Weights of a small GPT-style language model, trained from scratch on English Wikipedia.
Architecture: rotary positions, no biases in attention or MLP, untied embeddings.
Each number is 50 + 12 x the weight over its row's rms, rounded and kept within 0 to 99. Layers, rows and columns count from 0. The size before them is the row's rms in percent of the matrix's.

# layer 6 attention query, 64x64, rms 0.139, rows 40-63, columns 32-63
034:68 47 46 51 84 49 38 27 66 55 64 53 64 36 56 58 63 73 60 49 56 48 59 47 63 39 37 50 41 56 46 39
028:59 65 60 68 37 55 58 39 24 38 42 40 38 69 38 59 58 65 48 31 35 60 64 36 45 52 55 45 54 42 61 55
048:60 50 47 47 74 54 43 40 67 55 60 59 68 36 53 59 51 58 65 56 60 40 45 53 63 46 34 51 42 53 36 27
029:59 61 57 60 50 59 58 35 40 34 45 37 62 58 56 63 77 69 44 31 37 61 47 19 46 52 43 61 60 51 45 44
053:47 38 44 42 60 57 30 50 68 64 50 63 61 33 40 47 23 35 57 72 64 42 49 75 50 50 42 50 37 64 49 59
037:57 46 48 50 85 58 42 43 69 49 57 53 64 33 50 63 49 60 65 65 53 45 47 44 59 36 36 60 42 58 30 38
064:47 52 44 61 54 65 37 49 61 58 46 63 67 34 36 56 25 44 52 57 63 31 43 74 44 61 54 60 33 63 51 55
077:46 22 47 34 72 51 36 55 63 52 49 54 42 33 51 38 38 35 61 75 53 62 53 58 51 40 47 42 48 52 44 67
051:44 66 47 67 42 58 51 49 43 46 59 50 57 48 45 62 42 58 43 31 66 35 35 64 51 62 59 56 37 58 55 47
121:46 23 49 32 60 52 31 50 65 57 44 53 44 35 45 39 32 32 57 75 55 60 53 65 50 46 45 45 43 61 52 75
095:61 44 48 32 53 45 35 48 65 60 44 46 47 56 27 47 30 53 60 74 51 47 50 71 45 44 36 60 44 71 64 54
140:51 80 47 61 48 45 60 49 41 48 54 55 66 67 57 65 66 66 46 34 46 32 48 44 50 60 52 56 50 46 46 22
157:48 51 51 24 45 37 45 43 50 68 44 75 59 51 67 38 61 35 46 63 37 39 61 50 50 59 48 39 46 60 46 37
152:44 48 49 54 42 90 52 45 57 35 68 54 64 29 59 68 60 50 51 35 57 50 49 43 52 61 44 52 41 61 38 45
164:54 47 57 71 46 27 46 65 48 45 32 71 44 36 71 21 45 61 57 41 46 37 29 54 62 47 60 31 57 47 42 47
173:53 66 52 51 63 44 56 61 55 56 40 58 45 67 29 49 57 62 37 66 47 68 34 53 34 47 53 54 60 57 36 54
160:64 63 54 51 51 35 29 53 35 44 43 44 42 44 41 20 40 37 28 30 62 68 38 54 84 42 70 39 60 55 31 61
158:55 51 69 61 41 52 40 41 55 63 53 53 58 54 41 39 41 54 32 28 42 35 60 35 51 43 54 43 30 82 62 44
172:55 58 46 60 55 58 54 45 40 58 42 58 57 39 31 53 45 30 41 52 62 88 58 48 29 66 35 54 48 59 37 50
156:36 80 50 70 51 38 28 73 46 21 70 58 67 71 50 60 51 54 38 40 42 44 63 57 58 53 61 66 53 48 51 40
169:54 52 58 46 70 33 35 64 43 59 44 47 53 36 47 58 48 49 53 56 60 54 67 50 66 45 51 51 65 31 60 49
158:46 34 62 47 46 51 20 49 54 47 56 45 52 51 50 42 41 49 65 69 44 59 57 53 49 51 51 64 49 62 49 43
155:55 29 53 40 52 42 45 63 60 43 73 61 73 48 44 52 71 44 53 42 44 62 40 37 68 42 50 43 44 13 37 43
163:46 58 46 53 69 50 53 49 44 24 50 40 34 45 62 49 54 50 29 46 55 42 73 44 43 43 68 48 48 49 46 36